Weights of a small GPT-style language model, trained from scratch on English Wikipedia.
Size: 9 layers, 2 heads of 64, vocabulary 8192.
Each number is 128 + 32 x the weight over its row's rms, rounded and kept within 0 to 255. Layers, rows and columns count from 0. The size above them is the row's rms in percent of the matrix's.

# layer 4 attention query, 128x160, rms 0.163, rows 20-39, columns 80-159
size [ 87 135 101 131 103  97 117 112 101 105 105  98 123  93  98 115  97 110 108  98]
[[ 74 162 158 118  89 157  93 100 121 182 100 164  83 104 130 139 154 100 109 102 119  88  62  81 149 110  92 174 113 103 142 138 166 120 120  82 102 141 168 178 221 136 249 144 132 176 126  89  45 144 129 164 160  78 112 105 126 178 142 109 108 162  72 133 114 179  94 125 142 189 201 109 141 136 119 160 165 114 120 138]
 [103 140 139 109 192 158 131 102 110 148 114  99  23 126 121 149 176 105 117  87 142  90 194 157 134 157 120 155 126 122 136 145 140  50 147 132  89 170 143 166 199 100 131 114  74 103 141 144 180 104  76 144 134  99  94  98 132 129 169 138 202 127 131 165 116 138 134 124  99 130 134 126  87 142 120 175 150 169 148  96]
 [217 122 108  96 186 137 133 143 107  68 141  82 105  88 124  81 127 141 141 130 158 157 199 168 119 141  90 157 147  99 125 138 141 150 179 132 141 180 136 153 107 116  84 157 107 100 144 143 126  86 159  89 132 101 134  94  48  74  82 155 147 124 142 115 132 108 130 129 106 167 121 166 132 146 149 122 123 151 178 124]
 [153 135 112  87 114 160 118 129 142  92 147  86 156 135 121  77 104 182  93 157 142 224 108 137 146 123  80 162  97  96 107 158 104 151  69 143 180 192  91 116  64 131 131 130 207 104 131  96  96 181 184  59 144  64 158 131 142 137  93 120 124 162 139  94 143 137 140 177 111 131  82  96 111 128 164  61  85 116 177 138]
 [124 166 162  73 142 122 129 117 106 116 167 151  93 154  72 108 171  71  59  87 163 119 146 124 186 126 152 167 121 101 105 137 154 101 128 128 110 170 103  46 171  87 195 111  94  63 113 146 158 106 125  91 142  56 128 114 113 138 153 120 171 143 125 112 123 135 102 126 145 164 202 114 139 169  94 161 199 143 111 136]
 [119 139  97 161 213 155 123 140 177 133 106  97 102 109 145  84 157 149 117 144 122 125 213 166 100 154 106 139 127 187 162 123 147  92 135 145 146 169 134 199  91 138 108 134 129 138 163 158  97  69 135 100 112 115 163 153 122  54 113 144 146 132 133 129 135 142 117 179 108 164 152 174 179 146 135 136  74 131 203 130]
 [159 117 137 144 225 119 116 150 110 106 121 124  93 152 108  66 144  91 112 122 120 111 164 109 158 180 101 125 147  75 100 107 132 135 112 102 110 164 128 179 157 114 148  81  59  93 124 160 140  54 100 146 119 137 137 135 185 106 131 152 194 158 151 228 137 155  95 120 149 144 142 130  89 159 125  94 139 127 130  77]
 [111 143 121  97 180 106 112 158 182  67 151 142 178 128 133  90 114 133 169 131 117 167 144 171  64 154 122  78 120 126 128  86 106 121 150  95 128 165 105 180  92 156  94 125 131 159 158  63 100 107 170 142  96 191  83 153 152  93  87 109 154 147 137 210 141  90 111 183 130 126 202 117 154 113 130 106  96 106 100 107]
 [222 120 111 176 199 155 124 131 141  65 159 114  59 145 127 143  78 147 157 146 136 149 188 152 141 185 111 131 134  81 104 133 115 169 142  79 147 157 113 196 174 104 101 104 156  85 180 138 173  45 137 125 136 125 153 177 179 111 109 108 142 115 148 153 145 136 116 115  94 113  81 160 121 160 148 109 128 143 163 146]
 [105 130 116  62 219 153 119 140 143 111 129  86 161 131 121 127 106 181 190 134 112 168  79 144 127 189 105  96 114 143 104  99  93 144 176 138 181 148 107 116  87 130  82 133 187 138 139  95 133 187 142 146 116 116 109 132 109 151  80  82 109  78 109 164 142 186 114 145 118 111 114 113 127  99 193  61  72 165 195  92]
 [ 94 131 130 101 184  98 153 157 118  94 164 101 134 108 133 117 141 147 201 123 162 142 170 160 107 151 122  43 113 155 123 110 107 130 172 157 140 113 158 139  83 135  99 139  64 152 131 184 129 116 120 186 101 119  75 133  81 166  78  93 128  40 128 170 138 159 148 141 157 157 125  80 139  91 131 153 119 177 174 103]
 [167 173 135 109 111 147  97 151  98  88  88 147 126 102 141 121  93 131 181 149  54 122 143 162 129 116 134 127 153  98 128 126 151 146 120 149  70 122 117 157 104 160 109 127 109 157 128  65  75 119 144 113 127  91 101  98 144  56  94 170 177  99 157 134 118 156 101 195 123  88 134 152 127 149 130 143  54 128  94 140]
 [189 167 128 124 165 108 137 113 187 127 104  52 117 109 159 124 174 188 148 193 162 175 162 194 150 152 103 126 154 186 128 187 123  94 102 129 148  96 136 170 127 153  52 141 132 170 144 146  84 130 127 114 123 153 118 142 100  56  88 125 170 123 138 165 134 126 153 134 142 103 122 173 146  72  76 136  80 151 146 140]
 [117 105 109 132  74 125 141 114 131 153 150 142 142 118 126 121 161 124  88 123  59 113  66  83 161 113  99 192 120 139 177 116 180 172 128 148 133 136 151 117 147 141 162 160 129 172  76 134  81 193 144 119 150 115 166 127 126 111 133 162  52 165  87  90 117 126 150 110 133 133 163 135 214 170 162 161  89 151 135 143]
 [128  94  96 164 102 113 154 161 171 119 114 103 148  98 173 137 180 114 140 171 103 112 174 152  90 117 112  70 114 189 124 147 102 124 146 159 174  95 119 150 103 113  22  97  81 162  74 134 168  71 135 203  94 157 189 150 160  96  96  91 112 110 121 125 132 128  95  90 163 171 132 159 117 145 143  97  72 118 115 115]
 [164 116 174 183  77 120 107 131 127 110 109 154 183  74 142 135  91 122 132 140  85 153 149 149 113  80 191 107 129  98 197 123 129 218 139  93 125 137 115 111  78 167 110 169  90 146 146 104  79  93 155  99 137 169 132 103  71 103  63 156 102 146 154 122 117  81 146 150 149 143 146  80 122 112 152 107  69  98  98 177]
 [115 138 102 150  88  97 122 139 152 126 153 128 174  64 122 123  91 115 103 129 130 134 116  88 114 130 158  75  86 109 137 102 116 227  94 112 145 111 210 107  81 138 133 102 140 120 121 134 131 117 181 132 124 197 102 142 177 163 114 151  79 205 139 129 117 131 113 122 193 153  82  84  88 143 113 113 137  50  75 195]
 [112 108 170 147 116 103 155 146 108 130 144 196 177 122 100 121 125  89 134 102 125 110 136 121 152  90 167 157 146 128 166 143 136 133 126  72 100 126 105  76 162 141 146 151  65 145 107 148 183 121 104 185 123 192  89 105 107 104 170 184  94 171 153  94 110  74 142  92 177 155 120 139 115 183  82 140 221 118  59 102]
 [176 120 174 128 126  76 159 131 104  76 141 105 144 138 169 106 187 140 109 148 221 167 141 151 107 156 138  64 131 157  86 118 108 116 101  75 168  72 124 147  80  81  89 109 166 106 110 181 154 112  92 126 107 122 118 196 160 149 117 115 114 112 138 186 158 144 134  68 131  97  79 137 135 119 159 111 143 156 110 120]
 [194 140 132 130  69 164 137 115 142  62 148 113 198 113 182 123 140 119 195 170 117 139 148 178 100 146  93 157 157 193 145 120 141 187 167 164 131 141 101 149  68 135  35 152 101 139 201 123 136 120 187  75 135  82 143  81 139  85  92  88  98 131 101 106 140 132 118 138 117 140 134 116 181 128 166 119 105  93 114 125]]
# layer 4 attention key, 128x160, rms 0.145, rows 20-39, columns 80-159
size [105  90 104 105  82  82 100 115  89 133 113  98 101  98 114 105 102 133 122 108]
[[112 101 114 112 140 101 106 155 114 150 162 178 151 158 128 141 131 114 150 111  61 140 137 182  80 140 195  97 165 148 142  90 128 177 146  89 161 119 108 130 151 124  91 151 187 160  64 160 144  90 146 134 116 168 154 178 122 133 176  94 117  93 179 174 115 108  74 138 132 146 141 190 162 125 121 106  52 135 124 136]
 [ 67 149 116  89 166 140 152 162  62  89 155 112 112 176 102 101 123  93 116 163 111 138 114 117 148 138 158 125 129 163 111 148  78 126 113  96 157 186  91 138  94 124  74 139 118 110  72 147 157 150 150 133 120 147  87 135 183 137 123  70 115 146 186 177 126  91  55  99 116 182 160 161  50 166 124  38 115  98 136 107]
 [107 153 122 153 111 106 125 135 147 165 124 155 168 152 196 152 123 138 164 155  93  91  76 137 115  92 143  65  72 150 142  75 146 134 112 113 137 148 121 156  83 131 177 126 124 147 114 173  88 170 184  97 115 132 184 108 157  93 114  94 113 102  95 118 118  79 183 123  63 109 139 117 104 160 120  59 115 143  89 127]
 [178 139 160 118  72 123 154  96 127 111  91 145 107 119 124 141 153 105 157 148  88  81 130 215 100 116 107 144 138 154  57 117  89  92 161 166  97  88  94 122 119  93 162  72 144 141 135 188 132 176  90 141 117 144 147 123 168 127 110 112 113 140 155 164 133  99 139  93 144 159 163 133  76 126 160  85  95 135  97  62]
 [137 128 150 128 161  89 119 137  92 113 131 118  99 146 112 104 166 154 121 156 156 133 165 126 136 136 155 121 114 183 142 118  76 135 116 138 133 127  63 152 139  78  82 150 164 163 128 180 167 135 150 123 146 136  89 169 144 142 101 130 123 142 110 213 121 117  63 107 100 155 107 139  87 143 130  21  69  83 148 116]
 [ 58 109 123 108  66 146 198 149  93 115  73 130 129 104 192 121 119 138 138 103 111 106 111 129 145  75 161 203 114 163 159 169 131 140 137 174 131 122 192 152 110 170 156 120 104  87 188  95 124 165  84 170 123 129 103  89  64 133 143 181 105 150 116  67 169 132 106 126 136 143 128  56  87  82 124 106 146 133 116 119]
 [164 158 140 118 107 135 127 110  98 188 135 143 116 141 140 139 121  92 144  78 137  89 101  80  95 120 123 113  94 119 127 160 120  95 110 152 101 136 149 149  71 119 140 178 151 173 108  92  85 163 158 136 117  65  95 181 122 177 159 156 116  55 148 180 146 140 162  82 104  91 132  79 144 121 109 186 166 151 153 144]
 [151  88 115 187  58 141 167 113 146 153 128 121 143  76 162 138 180 132  98  72 118 113  88  99 128  69 160 131 170 144 165 143 150 137 125 180 108  84 142  98 111 137 132 116 126 131 112 142 110 187 109 147 139  88  98 117  89 149 132 151 121 145 154  60 149 146 196  91 173 128  92  75 133  89 130 185 118 157 169 155]
 [176 151 129 126 123 155 154 102 143 102 130 103 100  94 101  83 145 142 153 134 159  93 153  86 120 128 142  85 166 123 143 159 101 105 147 141  70 106 149 154 116  72 139 126 104 165  96 131 110 157  98 157 123 110  96 125  99  98 146 164 153 165 116  79 147  52 186  86 138 101  99 119 156 121 165 101 121 126  79  82]
 [169 136 135 124 189 111 128  89  98 155  93 102  99 145 120 174 145 126 132 124 155  82 156 142 122 141 113 154 177 146  88 184 122  92 118 134  65  74 121 111 137 106 118  99 114  81 131 200 140  75  36 144 121 134 136 112 163 105 137 127 116 152 112 112 147 159 180 118 143 117 106 111 148 142 114 192 122 132 115 102]
 [136 183 142 102 133 177 118  97 118 141  51 134 130 111 171 154 140 144 123  90 140  99  96 123 109  71 101 162 113 161 172 180 163  77  77 165  72 119 154 118 118 146 115 129 112  84 191 177  88 144 103  86 135 126 125  79 111  55 197 171 154 138  82 100 146 156 178 134 141 101 108  77 135 106  99 169 133 142  96 152]
 [107 117  77 142 145 121 107 143 134   9 127 163 158 168 154 110 118 110 115 136 112 139  76  54 141 151 146  39 146 103 151  90 144 136 131 115 154 131 157 139 117 174 160 137 133 210 103 120 156 112 172 143 122 163 158 111 152 118 125  86 130 181 106 121 115 100 100 120 103 155 139 144 144 147 110  53 121 147 149 138]
 [211 169 129 104 135 142 176  88 112 119 127 147 152 119 119 181 126 137 105 117  79 125 145 136  51 139 121 154 176 151 107 155 142  62 152 144 123  83 195 105 165 137 133 136  99 146 139 158 121 144  69 107 125  99 102  29 114 125 142 130 114 145  81 106 143 134 135 136 129 167 102 130 154  78 140 128 183 120  74 142]
 [126 104 144 125 169 157  72 122 123 109 157 113 131 196 147 164 101 137 188 124 130 168 199 127 122 140 123 160 122 110 123  92 109 131 159 154 171 146 117 169 137 134 102 100 185 145 165  99 172  85 124 128 138 128  51 159 130 184 124 146 133  98 118 125 117 154  54 158 157 116 106 116 125 113 138 102  73 106 169 158]
 [108 137 157 125  46 118 148 119 110 119 108 140 121 140 146  95 114 124 124  85 194 131  77 116 106 122 157 128 128 144 208 134 156 108  97 119  66 136 153 129  96 197 114 135  98 122 134 138 119 135 127  92 144 133 118  95  95 152 131 145  88 159 134  87 157 140 179 159 158 108 106  77  88  80  98 184 160  99  47 102]
 [116  46  83 197 137 119 150 127 135  88 163 117  65 101 115  73 121  96 128 133  82 103 118 120 136 169 131  54 156 112 152  96 148 136 132  90 159 123 112 109 119 116 119 147  94 130 140 143 134  93 172 138 148 151 161 120 130  92 160 105 125 129 102 172 103  80 124 119  96 112 146 171 157 157 109 103 125 129 164 131]
 [152  90 170 121 146  95 128  97 177 137 124 122 166 114 107 121  81 167 173 113 146 136 141 178  66 109 149  83  92  42 153 116 165 146  95  81 108  78 168 108 139 107 149 131 125 139 150 162 136 110 170 107 151 120 134 118 129  81 120 205 173 142 109 186 119 180 136 114  69  53 163 154 151 129 172 101  74 143 142 134]
 [ 69  72  94 171 118 145 134 163 125  93 128 174 111  63 145  76 158 125  97 141 126 111 136 120  95 113 145  83 134  99 167 109 123 151  90  83 179 177 108 120 156  97 148 148 146 168 114 144 100 143 185 104 121 132 110 133 125 135 120 107 105 109 126 165 106  82 116 153 142 133 165 167 117 130 149  72  72 112 174 132]
 [166 137 138 120 130 150 154 110 133 193  87 139 100  99 152 147 157  88 113 114 135 113 134 123 148 119  91 222 108 130 146 141 169  67 120 178  74 112 173  90 169 168 149 142  86 129 120 204  87 117 106 128 122 146 112  91 119  90 124 133 112 160  98 112 151 173 142 125 144 141 158  85 129 116  92 174 185 133  92 125]
 [161 119  99 144 180 146 143 130 115 131  67  83  55 156 100 139 135 124 121 135 156  91 127 121 148 180 171 161  89 151 144 115 109  93 164 156  99 126 147  94 136 192 100 102  93 144 137  87 177 110  79 193 126 163  94 150 132 121 131 120 129 110 127  85 137 122  91 105 163 133  72  73 101  59  89 143 133 106 140 154]]